Weights of a small GPT-style language model, trained from scratch on English Wikipedia: width 224, a variant of SOAP for these matrices.
Each number is 500 + 40 x the weight over the matrix's rms, rounded and kept within 0 to 999. Layers, rows and columns count from 0. Numbers have three digits each.

# layer 7 attention value, 256x224, rms 0.109, rows 219-255, columns 112-223
445511513490522489510510441507503462477441494519564463534475514523490524527517513501451468534476521456428497513503473501433487477504508529498463517513546510606504543474514482496526494532520473560444416497507419500497440521463505456531550473447484513489567417481524511500445506488495562514528499472515507514493484559555465515474555496499
509568567473497552505498541507543438538434490465434442529510521452485515557546501500543439530461502518504539575526555473504516504533482514544492559434530494569490498538480497515484492508527507473502419432488506500530506490496479518568535508514570479515470560459503510480510513486468467478462464488504452463541509527506501527511476507500
501489474519502539582499487453441567522517530556518487462469486403556538525561480503507462553503493505489534503479483410443550499502500504506532400516517447439502462488497457454550512439587497553523532485481489507424462489563430523499492480479526551470467436488553497544457523421444503493506442451458488421538509470445525487504478418414
461488517490480569573502469567585462505497510550484530570532458474455572434507508519478520478509508528535438536496437460471518469545489519518484532502472469472551471581534559486527462493501485504478510474480482499495474417518568464523555528475481488548490512499485415552597468480516447400458522474448542473490502523525603542575564500523
458455485484531551491540514516440457516482553507488528589469483536535502549510472561423557511530422502435559517504503442458514496575497510493515449496509480517473507491586478544478506428513528480489519489533567471468534532528510473457440503472500525555536462514474570542542488499487479511497521444530460542511500559540465548445433485557
506546517471543468440429565515438463491474500494425505515567477510586452562404548467521466553465541438577506580530461507460551538486469450473519469549547465540493478547463484428384469448537546521502513500509506529557508462519470445515446552462548516401389531491499480562433414512504521548520522469508505438500558453484499489505467436553
485520544422474435474466532504470501502496505513457534451503501528456498458507475471484491466531559481545503423526510521479524515563508487403478479471482515503524564537502474453437445523588497476486485532452514538436463512455565466540434586455504523527566515538522469481483489530565476398508493456545521526453431549507554477496565500523
478553498522463552481506582474484470458427517507465467472459565477461495503512475480552531471468517477497553478425488485613485476533518501499531427435528517471460504505464527460567439498498507478511511488518546522525445458524550485578521520480515497474486491540488496470512469467551518463536501534471505493437527399489444539545520468494
509506489491538478509505512537459451495454526493524463520510449516494523475541508541554469512525487525456502482494531508505498550539459525515464468462492539550555467414562508480617507480533527434512435484522461452475492474505456536473453500514451530529503516519491456540517524513424533533490478483525474483491530529539522435483512447526
484463464524535504484541491499527553516499629546538547466448524480478503516569530494503562462509459562435528509454517469502499500479584464572575491475523508474529475491463531471518507551513509581489454481491509476493452536512471539455458484511466483520557511481485500436487508535491485518534459451509590484502495468497454517473538570483
491542467523508497483521522500548520503463484536508500497492447462581508520476488500497506532503536483533489493523441463528461448509505544547498479452437485525513498440541476510434495526512483547544482506550425465507551517533511449505490486436539436494469500502503517486520562522480485474474526509462486473480462498479438459497430541471
501522473528459510512540525482438475545486481517515524484471416498574558489534565499540507514491467549422561508461517500484419447544489549504453554563479497512519532510525466530458498505514499540547467447429526449491448536528446495508496591534522540545534481494497474455371550426563493452525542444441485527503542488439483524492491447443
530508469419540493467494451522497502516482476533483442507486591528503488493494521448553544527526550479426500497464527471454497489578498529573503487445485585508439494492535579546538528522499461533494486496489502422475478513452529493552532476559451519510520511522612471471471524562510519447496575450431461492533517392497504470548544451530
467507470457440606486438415531475534432527458528480446471466506543515482434513498521512519447487455454472477474605544454511461494555517496516576566528439502529469602486517464530457477481514532461421464517532505473523512517497542476474459485422517481457473572504436554495514485447503505432485550429541484382491599453517506504451506555561
498566600520479558527400571527476502536505444475418484479477435490499507484488477514495463540433536488486492431517523560599537533519489499518554541547535460441521470457458508465510472548495466474465499482465427496548448451468469480559501444484440477421519495492448446450432520497533435456539472497454530515514498503531559635472504539492
480526517583471534489497458506481530501576525494507504529516570471531457533475461517429477516469467557473530438524486539488526496498555429461553505568516550492458519512472501532510451493523521490477503490518489492476489514452545490475454547515461549512408528468528493498502570490508423494493487496510483462519525493462532498459541515480
475522404513516487491533565479464432562490534456463499501482506501452469492544522544505487454416479429490490496478513511499526516509470501435507523471536534495480515506519550531478510496516468497510457479516514444488498421473503535477577511511559542481426565568520498515563496507477568490470560509490544439525472519438511470489522477455
458398498502513533481456495515504445465447468556496539484471543525540337499499506577480531553571480508499529450517498501482498477515489495482482559460492447563545509500477538472525471488449549451452512499489484497484498518397469547510462503483491435484435473527454517510525466519471539523576455483506493490425455514488476489515527486498
599537534514472522539539465505527585543517513515539465556476548441548502470499444453504471522443472493498458525453485500590463505511481523509528463470452509556505508508472546456505522471500514498486436515472555494467539523512460479451542504509559467486563468428395527434562502417499460520521546513459488522529437455537503510514456498443
470525549468452464505534519496566523555506533441556530479470497516520510543506472424504521479534452468486499467526538429507507468521481515549475478537506580510484471511506490504518541509440501540530497538506476485484448522478535457482555495508518490523444502502555463490480518493465504496521503455430512514444511491473528460513484480522
499513554479497513510502491480491533547521489532515427556535560454511482521438582528457469539471533454484493576496470544509560474583449418468520542521464476466510528544500506568453472506510519467539425486555468535472445556549508540518610517485546528480472512518465536435497486513486491475455479521537469514427450548506538439492470468471
479556505477460515508528553472460451489502432539486534523510514507544548491503470528541512486494473493490483530511498491473499555585523460554526404470459544464530498562517463493536503481471519484539486424450560481418485514501508476446510491483469534552480501522549480489475540540556485536495519522443436481575485555460509480499500534432
518466471482498519523489522561528502547485566541474473538472470467511440561482483512475471519461416508493456530509533425518532519459461463548516482473481462508488523458472486580508457491480488450528437602527510476495519508432516472491470504572491503497507460468515500454563479505467478520494567533507517496504486491559473584468418549447
513540546525558515564484511480504516535467433518481517527554541497418516435502533516529454508531493570531477514503469539529464452562523513461547518435538514498485533502500445493503483496477545568517558508538494517553463543482536499538491518534505468436479499496524485440449478508469491514467483439524511485504564521492530544482499512503
483513491561459559508501439493452490472506560514544507450491592525534469536545522479467517459467530484491514508510482477532481423498441454602566440460503469476558465527520508500525445450518449568526431533485523502474460469457472531427429511447488476490431534472508437452464503532466521484460527548495476521489587498504471497529371589443
463487426497512538481522504544537540432572544474478490457527556505498508483509487502527507520494494464486551502476553433434517546469463496512502517447584520495529465496496523556528535502494478447587517497452501489499540519563473476524528500473540464477442504437492563451527512477499406533480496548437502528487480515537480557509502464522
437525509521516510496488468466470501471494478524471484533481451529523510470487505483515563456449525558505499541452533489535475484516552445508535508464481535489538504497457456440456533516487475493529474550515557478502482512484524511549478487602482446471502485509509510491507542520494499511509497482462537466427543519515454488524517474518
528501493478453483460506516467481539522557456478499496496516450488552495545498500501486493484506514475459524482581532473509508521488502478469533465492487532532481534550448497584467497480481482471498491489451539552494539537459538482505522523497515453458551463506521525523520573548482492451455531463498475456437531500462495504542508567482
474475528511504483455518488514463450504525488451447503469489477477468509476480504484479498487513490433482494508517522496507474523501471479480487534445580553544518453461530515543482492456520467499514479504508492498504498482498483536494443410525553511476465501531596442478506502450537516570498546497503570558520454494570512526512521554479
494468534519473554512479492522550520444482504551477435517429431525463515517504441493494546479459491517440500528520547484448446476484453536534493519496491541570493543466503478530526490467428443503533493458546459505454548546525550465533537567463525529541486469477512466598487499489552460511492497482468511470530518480450549512520452426548
482452456475481476502483470485500482465489479421472512494453523489499559515424464476449466531495556486503460568500484575483480447605501456494514526478522507460493488535550588444579553470493458527497527492513550481502455529518456444493443515491406520599538529562484513476523548511482545541504525433545480505523508535521489475483521460538
476490515547564467536476511485430528451474422521479452523529539515533504480460442519521472480474533469502501538490468540542505533476466443505458464517480522478498484566479516530454448502493502480562488482467518508454458462470490534504478517448511477469536556526515468527501578477470462476533470458501519538514526464531476513491535524472
532445484423441481515497534530507513509534491526522463541512496502485505458543549511523519505551435527463524517498536535442488510395545492470510423506516515562494553484562466439544472475464525485487421542525592454450546496545541470473452524512477514462470500448466495499555491498506518466538455447484448439514537571484470480501511491487
494508481531456437523466472431476499518485479468479508491502436556483528494473465425547498526504486517556451498491523500520543538497472457502573490488493533491482483509464478485529488593507512519568431506478502499473453549522461399484509459527467471509531566558515507508470474547472447471543467544484483548498539515544574498493516516511
551511537398536527514484563492495554483482422504520422433533498479487529488502482476551478522501567564436493492485443583506472503499490448528508432489528500508458511548487494466486522475547496520517470456475510452494534605519479498535463532531556481486520472511523469518469428487515507427478443432385479478517482455412486525470481542495
523468516531513499492467473457540544521487481503477487549439501522491493474499497457450549503505367519501504528475421421532508456465483581526447421475450528484409474538480498495505491478499545500514538541492493516457489487482521504506415515537498509528460482550567540436439529524534464518450514489509464464552493449528503506472508493426
509442492559459433498524445473483484493487515494508460485458447511501514400528498483518498459529434537501523485515517449459529517479483609543470498487527530538461520478532545477536515454508509488548470544484530473441475479543523542557424559483489420486627502532478446462551514472542489501469443538435495496459504526493474492491500474447
# layer 7 attention output (transposed), 256x224, rms 0.0954, rows 219-255, columns 112-223
447501507506498402517463484468459564533534470474499495555474512511395478506499534518582541460492512468511535513498541487516562495479513450536454459503470479488544512509465534543531459487486537447516515538510526521494501494522525504475535485502552545571473530505517472479439478550472574471488530491517466478462489499544494489532501520429
521494432528460543516476543515493512434499463508497490460490468571457507519452477533498540464468552487535544508492458518492451473528463465558460487513540465510494486470539511429502576552482545480519513516528468554524494502481427508518502514534488503458511501536504558463498486553438529477481493527455462506448466537557500460543467474537
549511522472520531492429484519476575471471533493461538475562518565395444452501483490470469504498496552548467536555440547537517496482501525527447558506472447536456530534535407471485473484562470496517524546504469513446529530463515419515559505468435432413531410431432550470551405450590411463507477541551495506506538584518534470501506588525
566507502474506506504439518511552469528555495524531540545487461501490442437461549486471512477494517503548550517462522533459468456404519452526520478489505558492379519358485508482518531407526438470568511535497517508488480510484422526538481524537512502521458440602529451520463480468507527576488479467531511417471466499473444472519483601503
489535551487541417557477408454457475500542471479515508526541524419620500538498527461472478493494512479493476444448501492506457484467523496456515507457532475489501496432445525531471492498550577435463470485504498470491454470453415560481511497504446521513499492563514497516459536477514462456472516505498539509437514469475479510486504420446
537490489425490458548481437522499479434470530366484430485437539551417471512534445471497507435545429542416454403490486465546533461544460512532483449487546551500497516499518462515504483528412523499556478408554490439450502527429519520516481520526526504482490466536521453520499532473481460410457482519464477486449434555476515492390501508471
456494463512557472484532535510514503493535539455528531498512510519509450556503506498475494466432429460493522463449455471499521494538546546495537464473539500485471488496452519514536441556437528515504434535587437539465471531533496452504479479562438431465512484473502499499490517558570482505401475527513498471487526494533552540495450543571
487444518454478510516538500549548506534451491475479502453479494503489524508475514535536471501499487484519487540495508560441482494567474488548456552447530472561486475514533491455485521527524421512505502519462533476556494440583489529452493553515566513412457407451513518495522479465441521531465441470474525527513499494497441391552443453489
523535500457529512580523510536535536529538485518469524522460492489536466491486497463476560502499577479519544440610528496522525453516513479522472546580579460478509443511544535487444516554500494500539514518497554486504510465475444499451513534504490498471503487490500532495530485538512469521560428544455486450501481534485471495476478544579
484496557487530519474485490494493492469487450454499491550469504511474531482484534496527423537490522500429503480524478485490460529537444505462534467478471468496451507481496513571490490502525469447531461513537494533569537483506444455494516543481551479428530478467492536535443474490503486482536503488508527464568524547481486508480554513466
558483472519456515541503554506510434454504530544506521531517524487571548519512468465501582432511458505520510502426492469496436463463465438462566535494523477501446485498544538518518543379525523481501471555471516542503485403491480450453519433529447494536474494569550529518556471441508465508532491442481553453524475511538499533573544478481
469416559469457597485453444496450534486503491458449533510483541505455564512506495499526464554475539512550480510539483460490509570524533522541496468425507439531545502457421492465518525521567516480486587514491494463524551452471498459398537446518513543470552504521452563525527405486427467547526479505504478458512491567523471518539573487451
507478511497499482553503526509514444500510561473470445534509446473523460548458499472486482416419501479553586488523521562525577584518510492503460485464426462568488474508492492503513505522501496488477495488544526583518560552428533514439471490421508561500521556405448524547512543464433511506502454526518522472480540523519516454549550484516
477575482564498489444530556464543462516475446448530470537473532549549435572455535455459483462518469485522545423497522502417528441538468487464514489519534536554490473536550545510561520520455463475568488500505458495541543497486501527480543499526496503552462518505572482525505491496533455509488406487482488593494501462486552493475506456467
507448509460481488531484545570510490463589486443509517493457524560468522463510492493508479521450430562523422506511459500497512538514495625460488481463550443611495479594533516512488512522420542494554515442571543490466492506478476483504485542525577545513468610521446484481543489452525558553533502503458476521511499480508471419548414487551
506541445466443509497564508464544521464471500506471527457459420510559466500528517500505471475484485504439450527532545456464470512591562556507427485482526470467501522473496485471495504492454473534491498437477523532470485461526529501482524401500500495467455453493439472547455460539504460472483506492526514527491577484539491493472478488498
507533514436493566500521540520496470447464449507449528478478509499521472552500534474436457511501495563524495531544500476462532535501532518547511531542534399528518490469497514569455569485453514451480532509537442527537512502486507540535450497537528454510481517432512502536475483513497510498505474446487586562510540478531521475526479532544
474512499560487508534599470475508527559598440466531502515543564431535534417467488482550446445509535540496480458503604480546503522497446511498486463557502512488551544470574531538484488514463542534523519432468532432453478546508506498493550475515490522592497475503522468502494517496564536494492493488462454451518525455483491492483508427545
493556494522485415476456500540502441486471462583489509451533512542470500549495533549502484538548495470451474519542468468469479484499441452522494492495502538503484546544476490435528434567527467516509527513515498466491459485586510474534490480534480465476511501531479513489521505457498537492500470560518505546571485449479493530515411498514
480528401483514469523508505471454467456479464457455486585521524453482523511492516485474492482467496529518459508500500535488550464483515467493484568484450454552533512522505523538444441503514487482506549473528491475547494534480510502530511465515488534527462492504485528552551529507506489508453513491520480449531505457582472569531485521488
478570513458460465521516549477530478489491518518503498557534494512535515513499337480461478477506469481530551519453550482497448500512480467483512474458508565530481497506547540458538542505475553465476530502524530487487517488497491540481493530529518490496493494494469452557580495448564511456413508501526585480480561459491486474593516480483
479512564496515536491521501567570486437449540528511534472435502492475459494427514506529463520557522525545545487473498551460551520511499519555459536514471464505444508429467496515428516472573508417461528519524507492578514452496475461487464462446526521471490535472529547484497519484527517485526509487567525524511505473557510506523570536526
508554516464487574548554466481560535490496405534453488575476540442508493515491551527502431533483563489457467452490516461524444391554530550535480491524522545501478504483522492400497500461554445453518488455429461490444545551532452562491463493532498430515545431519540474398445534469463501500506471481501419555476550465478512491465546454483
477471519494478566438499521570487525565493539526510471495484495552494515459503495511550524514424505460506553453503575542442501502517544497458540480500472399530457534515502480463499537505486519482472476532485450474470552527516474457473547587548466507432515539462520483506490495558557517516542494522435496530458459497469517522487441497563
513477524452491571468503472446589519463506540466443522525491532509508534445435466464568533494514446547448426460516474471463504489594489594485443512519464544487474543497522495500428533501519480550533553466495490493553533487475532441531514454476466480453540439496494501513517514456456451501523420457552543513517526552482507561495580474496
542504520495492526570482496408501463551451413536548495535485467527479467520484497553463535526525571491479455482487481516507508427538503494467426549478516471517468489501482504520508499574511452462494460519529464549523523497441462490450414527446495472448513489502521492484593549580526561476524499469496415486510495538510537540529526495470
529476552486478532425490433516517478532466577503543551494571520501512534502524525517533439560495538457439430547460534484503480497448488482450458497497507507502538467458437554539582580440474469509490505483478503460540473504596471504509495525462526506448486469493491521440466509547491499571476502487514499510540494516489476506463518468405
546526489509491444506503504448506427474467536520547528487474553524558468523481488498499535506416425524472506511469480483503502488533505588532510458541481482538488465465566535492425450469470520545483534521567428498495473467509545423505508474528453535572428617476491494493552439498543481547461543481509442515494511546502540495530540438491
482510473479540475533519517527553498466491491459464583460506502507493515498538503538535502517452546498526460538559469526533523450477501497551478522514472472454509474537486527473543475458561499530510486490506483584447458522542481475493491500499461518597516460494539510496514543534449559501531517542545469445477504532486481551495454528442
515414514486518565444510528469447438500540459522484499550438520482491494473485561514457507420542478479580508472480502468452555476438516446515495508534439517548481535498486584485583452435541504509519521546473475506531483422442427458556542450474501523522489564512513507492468507489464564515509536561541487505510506458512509562550494487495
497567508449591470546532468518525521495459474557451495484481437489489451486535420497533519469537508477536530430543497491483469545452492496432454493463458430491550430449484503559438467569471449495548575527516515550441584541466556490500547512490470544455488458472483450529463516460522487503526486519496564447463449451532480475507484553433
517469511470530450506462471484545532553506532452570531434489518507429450542530449539523468486471463526459507459464515527475579558571488593571537497509517519474511464496533466501504497551505485497408510518547530509496471497451550484462498462471519550473511488445550493536549528428482486551436503552517476499501521532480500434472556500529
430574504568542561470502467466527455545486491442487471497526555522478471541485545441482406555492532474495495435497483461511507452553465498505513475486491527517436541480480465540488449591494524442439515560419506449457448513492484518488497579568559480505505538593461527475472503513529465481533475526516511529467501461471469548414482452497
449493500415538430478459510559491539491480519469541519484454487498522502511509494527460496545511487495517505551509422521475572506562533472497484515496466492541520492515487529489509456471444512491504488532578493534533518475468504557494528541486532520478489500450478572523495496449498551536499514507522526443492413528503495467503478517544
445475475443483530470526512557491546504446591475512509470466527500397485523498579463507461537478477504503506506509501550513502444498549527436493436471483463560523562558541462506541509531503528418478509547526519476544491557487510472571538500473482446476511513466481495448572439488537499550536491551442581598508504542491530520491491454452
523520492522517508502485480491548551465545529570512534516518500429452502465527529577509472526473504483471504492451495601533461541467539515480506557390502499510447540480489546530492429489582508514494438519492523489505481501488470499542509429472480505474538493441506529541488475442492544573574472538463516480487504543496474498517501585551
468535537517495584456492476519458534505498513493537508478567542521524497545566524549498464531475488467458445541480486519485470507470478501479486455510529435507499463510474459541507485496526503438481526580501478506537484540480475474403497498473518503501490491470546534519471497588457551533482466564497500494515488525488496508498484492501
# layer 7 MLP up, 896x224, rms 0.116, rows 0-25, columns 112-223
488536441515533571476503537483503520456458451514566455460522445526520484502459403486534457452501529456536576617501507487406532471455536515514411532495504527442547512556528499499509467469475563494582527548493490452428528546531547455519534549439522506487476476483457509539436372552519470508488440465469507502427514492487497533483602477453
495500497482527475470465510534509529496491490503519519458494519524495463427471534522536471544530547472553488504463488429585438562536501526444536525488380505442441437502499449563488481532502494480433546501476462504474508526545480540470462469483516481446495559406531495523529513485536509537459487482532505436516493520500469530517582587550
475518535499524485526511485517451481452503476480494479540494383504494469491506476465496540473542505505530555523501494488470510543433462463532545475465503489492571536473498571454497451447529552581492453463440472542525470603526487483452489563483501530517515525459467596481498467565459497481545551507580562530409594460476494470531453500424
516513472500480505511489453560497525490447482506491575496526476481458486516472538559561531589483538430466503458498514469490470528496494469545474490530549548476533548480518480435545494441529483574488540464559468426498491459524485490417473518445623453493522525458533490533492517432460438462501493531515522554529463503476537534508439521546
544501544518561501454465464482536451503466510529472425509509492493513485588474443430506522532474500506491434503493534458497465544456508545485530493492479532503521456523457512505532535562533550471555487547538497450416488428599503533467513534482567488491488577449531500521482532492480484484422524468537515521469495497567458516477499534517
557512504569459467483463483484519506487529531537530505480517401519510545422434513464473432535478593520473528497497482457535485507473448492460463482440454532467515491437537477466459477525556550543499470581571460531487483464473497494516527509543612578453527438465516519553526513501451488472583530422468540453515469544549466534489501530426
452462437528503537489455483399486466468552480453533467518437536483523612373494508461542494487499463526511443513502488501489454508514467532427468475506462533503488506542497519520527552497588480500564546495464394453529567516580550443429448535503494479563555533520476460413488487532392454520547510536516484502519511505498386542527526505487
527541520486512515523460546539480524474477555478426445522501528448459519492506546523488475538436512559565491487506476542535502480479505470489469502523512445525551564401476514557541491501514477480537495486515456494567423512443527494516550512541465454474553508416489448547448471490464496569458514493522482491457501441504520511513446544514
437460577482476460561494492486482517509489470548508444479559481485449532508530562515483487481435539459510542529479542458475497496464510520415475504458496457564543523512495523531475506523506535460493494538480531504475415451594463534500505460594529467591565505532536463453509472512430530489571454547495544481516507440487500482527546541528
491530514515510512510499454482457548479488490522455470569516459498435572545416478534490489532496502489560515522543453564529575497473566526545484566513526385571530442499533477393588531453539498504492482576445511508456438497512538523449551496465530464526499525438503515493506430433514478541543547457425521470491540520569560457511474504515
472507488533503503541522519662470559462520458479476515613520512519470486457396513558497469491447495535453501486455423503517548466420498495493544495495524512474512512441496508476442510472524441501505491451531433497512479495509465551457498518507459512437516435511530525471529529520542409483560554407549541554518516554523493538485536438477
444560495486513533477473552556471495587574557573517517483473548524474494493544429507499507482506473529474572517552566457484465384487518479466569445521497545476456449544512485468554496439506472461439514451561497460518435506473500496585508539467473459545556512467524472481526530512577479499502563544448528484509502542417557451511558485502
458608563463480524457550573574509506502515484479581493581512485535560503484504468560499565493491543561467509468583487502466471563480446465478475504469503505549436501490473460532507443483491476516486458541477479434486466479478513540484502494463557491470542444509438582528507510452551470480554467409462459497457539465469493535513496485490
512533500505482451556483487518473446454520527439517467480489483493522462525475477455504542471547520599460487485465513478465505484498472523532522504497506513460480470512494521484506483482519603540467483543472474507433463500595523475478419532504475597468576504466488480534515505484460456543481439508566447506494508478419518439487564464491
460581540479483497472536505536518579563447583491465465472521549497458478486531519473521528465516519473500436456503422494483508487517561601571485512484472455558534526540525535458532606463492515459551553480520544452531524463580483500451563490465461517509456504603529450460457553486484454501518474489503482518432523530522533483505531501509
458473427525472501501500447565523476539509431479435544523463562447502531478438445585500499560531515479519532493461457390502513483476474495615410489536529489456497479502509468476569527572524486527521538537492509493499463542445570474523550485500453467509528529524479550473487517480439404472550533431434512540528476510446483483528455488501
503473472513449455480516487532475511460587492474581506500482469499546463567531542589520510462573573560484514461443519531507514449516451433482560493428504403558463500507569552513446566518458455453456496479450530483486466506493460477485472554500586503460490469505535519501586466498414479500439451546508530518462528490464446552516531526501
457471534538498390536381475517473490507467492456454510547541495503546441510498507490425525561511496527503449490472496502517526499433503500482499474422507526534498532490497486516499528485493513487555497495531530458530479549486533541453478505462513488558505545505480537512535543520528474489440614556474493479483535520513536457536534573467
526461553554542432475580508446571459472489507464479494495460431496600494498537479504540450459498494555458502457452429558483491463431502476491523493431446547454471507484508452567516619495509521532477533440503465588560499558487462435446443496565535520491596467491482527481429515547464515507471488572522494565527554518486511519576472479503
512486505519492518511472473485552525492490502533548459460494495509427462485433490546570528511486563531466521468514494545509483514478556478437497476452513497464527581467514532475523553544541463512541457478488484438573582577463608491517431554479552513468515477546546583472378455504505547553536512433543449553526529495497502545467530439567
485511470487477483544486530469491493451523450516487549530535615592474490498533584553483495532457539452466444522560473451516436442434509488508492491542496496460509557489550457501528511531465483502529554422552483508522463491413549558506523517527499477490499556480535511489530434456471437550506514432478571531504513583480567513473559438514
498495501610553513549531530469487477506437564514452579467513511537457449494493492466469575460479517494540461521479546449477525462568575476466500524479542474553490420444479428499447493478507549460470485435543451521471537490464563455499512563523487480513458516561494472584490551414451554501462499513545528494467528487559521470493475525533
503488508472510505519518487462560501541465512495464505564480538505412533532490554491478490409511404478594510487512478502476529442499526462501504551516478486501522497507507464492477571563519498495489485540437519524502497524541501459522533471525519478499541574482559554516550467552492507513548435571563506463501532528589473434453550464468
465465550512519465494500526455515514477505502530483492537479541537532478472508546469536500538532457435496376478500440473489453424539509485487501516501520499493506542504543529487438424445483473427518500459553473447522485562462521532545538494483514488517540554547502568515514479497490546465536562556481468451517490497551497477484478511505
405440534499424470417557451455465469506571484453543530465469432495546494450510497492461460539556551549485545543546458529516481536504516545431466497511553485454464527532477453476488519445452461480431502540541484494522540542504455513498464435559470539444489487475509482565522574526512488508451577536503451529517472440482457528548486611541
406434491533513489503547567427578421463482497534520557447463437406479507472527544588474515506548553541524494508439575515528431550453506518461554523494503536508496490508531537484489505473508494490476426526501515478535441592555513452492489480587506497464610529469487536509448447474474478549452475436503483472456515564448578461551490534512
# layer 7 MLP down (transposed), 896x224, rms 0.115, rows 0-24, columns 112-223
509466471534472480482496519530582489549481444480488605475411476558464481511533438444515550540461503496460434529534525460483442519453457488472477465474503500447580526449528549544506501526549512547625534452489490444530480486536512462548474534505470513530469439497543547466502448503484498496473512484541509493543432455451554542497542567448
479515541519547480490484528489508575517512472456457523531505479552510477445500514500475555439524453483561475483529446520441480371471459505522515448449579536549483472424458548499550458507538455467536464476572537619539479490524495492526549538441450484477595516562507454497523453506486482463546492438451563540507471562506453510531477529495
466527473493459539522519540489449520491521466517551555431550444491483497501460533509539497459518567459565438463472490417499525489563424455471535581457504413476520481485488541502476438539496548543528412430472482563590450505543471508445488495484511541412531500441582544525420521483525571532519544534575465492500432522537421453535421512445
576509537484467479525454457513485550504431584551524450482581454520604477450554568442568490490418442448496531500489525450552523515581597542565537533517463465471485512476535455494499482535494496526345540442570496525462474542458537566538553527528567489579471414464445546504479511471467522471484464463506542483465514508544475541460453512511
496461487477455512485526503495447495506506534451500520511493480500501494406472545561504572413529463486492515526468497494505467428533527456511468500501518422530508519519538493461439482488459486518500471454507519500526474603441478479481477498457489508485430466508395498470492441463534518485513526527409474453556491488448523466494482483466
477532473556525615554497476466525478479437577524513596499493500530462572504390458508480481414591432530481461543485444539489475443470480471508485513538457545587454452460564521444571544509525477478540517536451481425462514488530512514466589496521495546425410550476529407545538541457515450478531531500495533527470468479504489468512482590449
550535488515556525447529451476447452513460436468528509500520546582503589563546516465515471460511521466548529589568466516460466483541451608517465434506516577481534567505519479488494484554476488348531446567442483555440564475468501498428514519491439559460461478505465484523454537532478492564528499409479556536454519382513417467494452422467
487505482537492463482509475420523475521604518480430477439532469507415455488503539557479465468547550560476482510498486482511543495565502557484509492530477578476485412499531511463511499476501466567521443526473490532508525463447479524446467494457464543491544518506502515402483484501552494445546508491534508531566540454486525428462529498471
446426484528511533564492505480481478504448494476518543430498439503456514505518581470510437549445574523479492487396419487560493489512507508479535570467412464503471521486479519500543542580532485508523531506563511488510491525519446487454464508505482534559520514489531513519557506523559508554515568527421552549483472453509517563516511498440
490544537523508480440454472488516495473519495456532510485520492509502462493428491494472481505562495546433480432498481480483531490529511517506487438522510574449516538518559527460461393453486450484473449426497515516555490492536473508534447505502488485522547517546443498560484561537482435428465503485482467495528493439484542496477477514530
587536521481471581505492549533475474495552461536429473521531545516530513534525509552475539499502444435494606527427456539506503548437525509541518469474518498525458500492540545504529542514519494543490468502420513402435435492472483515429500479510482530493457459466524435494525553538537472442567506528460470493455492541505526477505506522519
481459441579475424524481468545458548477491476539538555479585424469542441495490527448491429518489517515495495482511515498498539450482561542533513484477431439583520503507515581497506482447519493477488510480542536499505491542504455433442444508440507397435558519458465530487538492517454460445531515464456517470433478531482479493486533505518
498466484455467509522475499577486524478488556509491455487463488548558507513526541510431453445390511506465517531453537478498547491463567406450522526504450558571535514530471520434461455493440472449501506532515501534421446528560491559436486477406483496502522537477509531504523535484501483512511482472563472530476474496571473507557537447482
511462434560555435524502481467520500517503461522492515541470516515481507521516539525552477447494506598497503493455531540514532474452446459503470475512524483507550504513545524492548482522512471480517448525504542529550532481487462476474536546478538490430449486449427560490451566541500526594511480523524516536526501503561503446479431483475
514481540440484538530439509463528463479463517465482517536450488517462438534508503537448498488508464504435470510464554493510498542443526467442537516482466509455474468416528485449507467517525505514464485471532447439466452530483485599454554469519528492575478515463460558464535519479485496438489571481560459491503458476519532537509535465502
477549539503555599529541430502519426541517451501593475447452549524533490487437464510487473442462580490520520451493522585519562519497461521464510466541523523433500579492496411492585493534544528544462543477531433482488502428485554556475513492483532517540506558499555488484517480462505497412461499475518479506495502504485495430547535489580
465515512543505501461516472537497564484559523477449491556550514427457494452458456523514509478528562572562535495511563559482538555431541465551532563496490504501550399491498517434514531468505527552535543501466528484458461533521419480524484502496564442471464456498556450557585492521462476468516487509507465495557487457467483541551527462529
591498507506508567524560538486481620470422484511486482446502543472434532545517493502538488453446472485436567507579486475494508530548487523488530489563531518515507494541455512438502464522481537530555503534503509485427512496553488485518396494565433509445493416420515525486486513502484491527518465482458553512506503461469515554523482476548
452448492530546505513496562492417434534516597544423519523486448454527523499484578549491505584518518488475429484443455489542588481483481455469479459511524494505478532452546526540523476554478528538543486476567465520572524494560434467468394477501531597530514438478398561475443531460503459491451519488401516527495524409482501512569580586458
487512485489488514544482439472562478506446556479472458452447552538486512523499480512495487480559492552480388529501543562470483434504558449500512466471526460512547471479505476493476499493483502478513489496436497436509488573491453470494430444491516477549507488460476504520505518554479529516443470409530453469470544509504475471465538472568
551491533521493483473470490588453450460515490463529583477430478427482463526519470532508445508491593554560498502462572485452536540402397459526538505506559500506534511525492480469555504544424512507535436490449520446499506506502510504515476554458436482455524499550494546425556473508549459537517443528465534496457492482466394486529459473533
512495446486465450424539469525527546543433450553520523564448555501528605497432542510444538492507478489437510513503527478481445517519429437457457441479509531500535492532519491544487454486549539535542463454514437516486471452512467465498525567531458502542505542530452489505513533500507528520477533442555516497503591533489540512482546518534
474499491506458463532511522486508485473493450494523502438391432524509527497577491540551436526492478475564385606507450499469459526468490587547521434526557494483510467475462511547508551594492502495500511566494454472390420517487427503591545493564560498559440465557583440437592535528483609549548508543494472475526462456531463414487418580472
501509481522503530488450465478546528524515492458578520447545499507410499525518465548475505468423526488566463485550528526491487562521467476455531502499516477544490507452512564527561583498492511522473462508499534498464491470505484498505507516470460516477543518490524463457457533474533492471473505434518557548594503523455492521484509487563
491458555584469532498505418439438517492515495471570479467502504583479510463477492449522475529512536522540493484536514542447480452521477504486426476511523521507548446484470454440448480429550505488495484536501471494450529512480447468522510545461545433474467422488498497481467456542536505527496430537473509515581563477602459487579527489504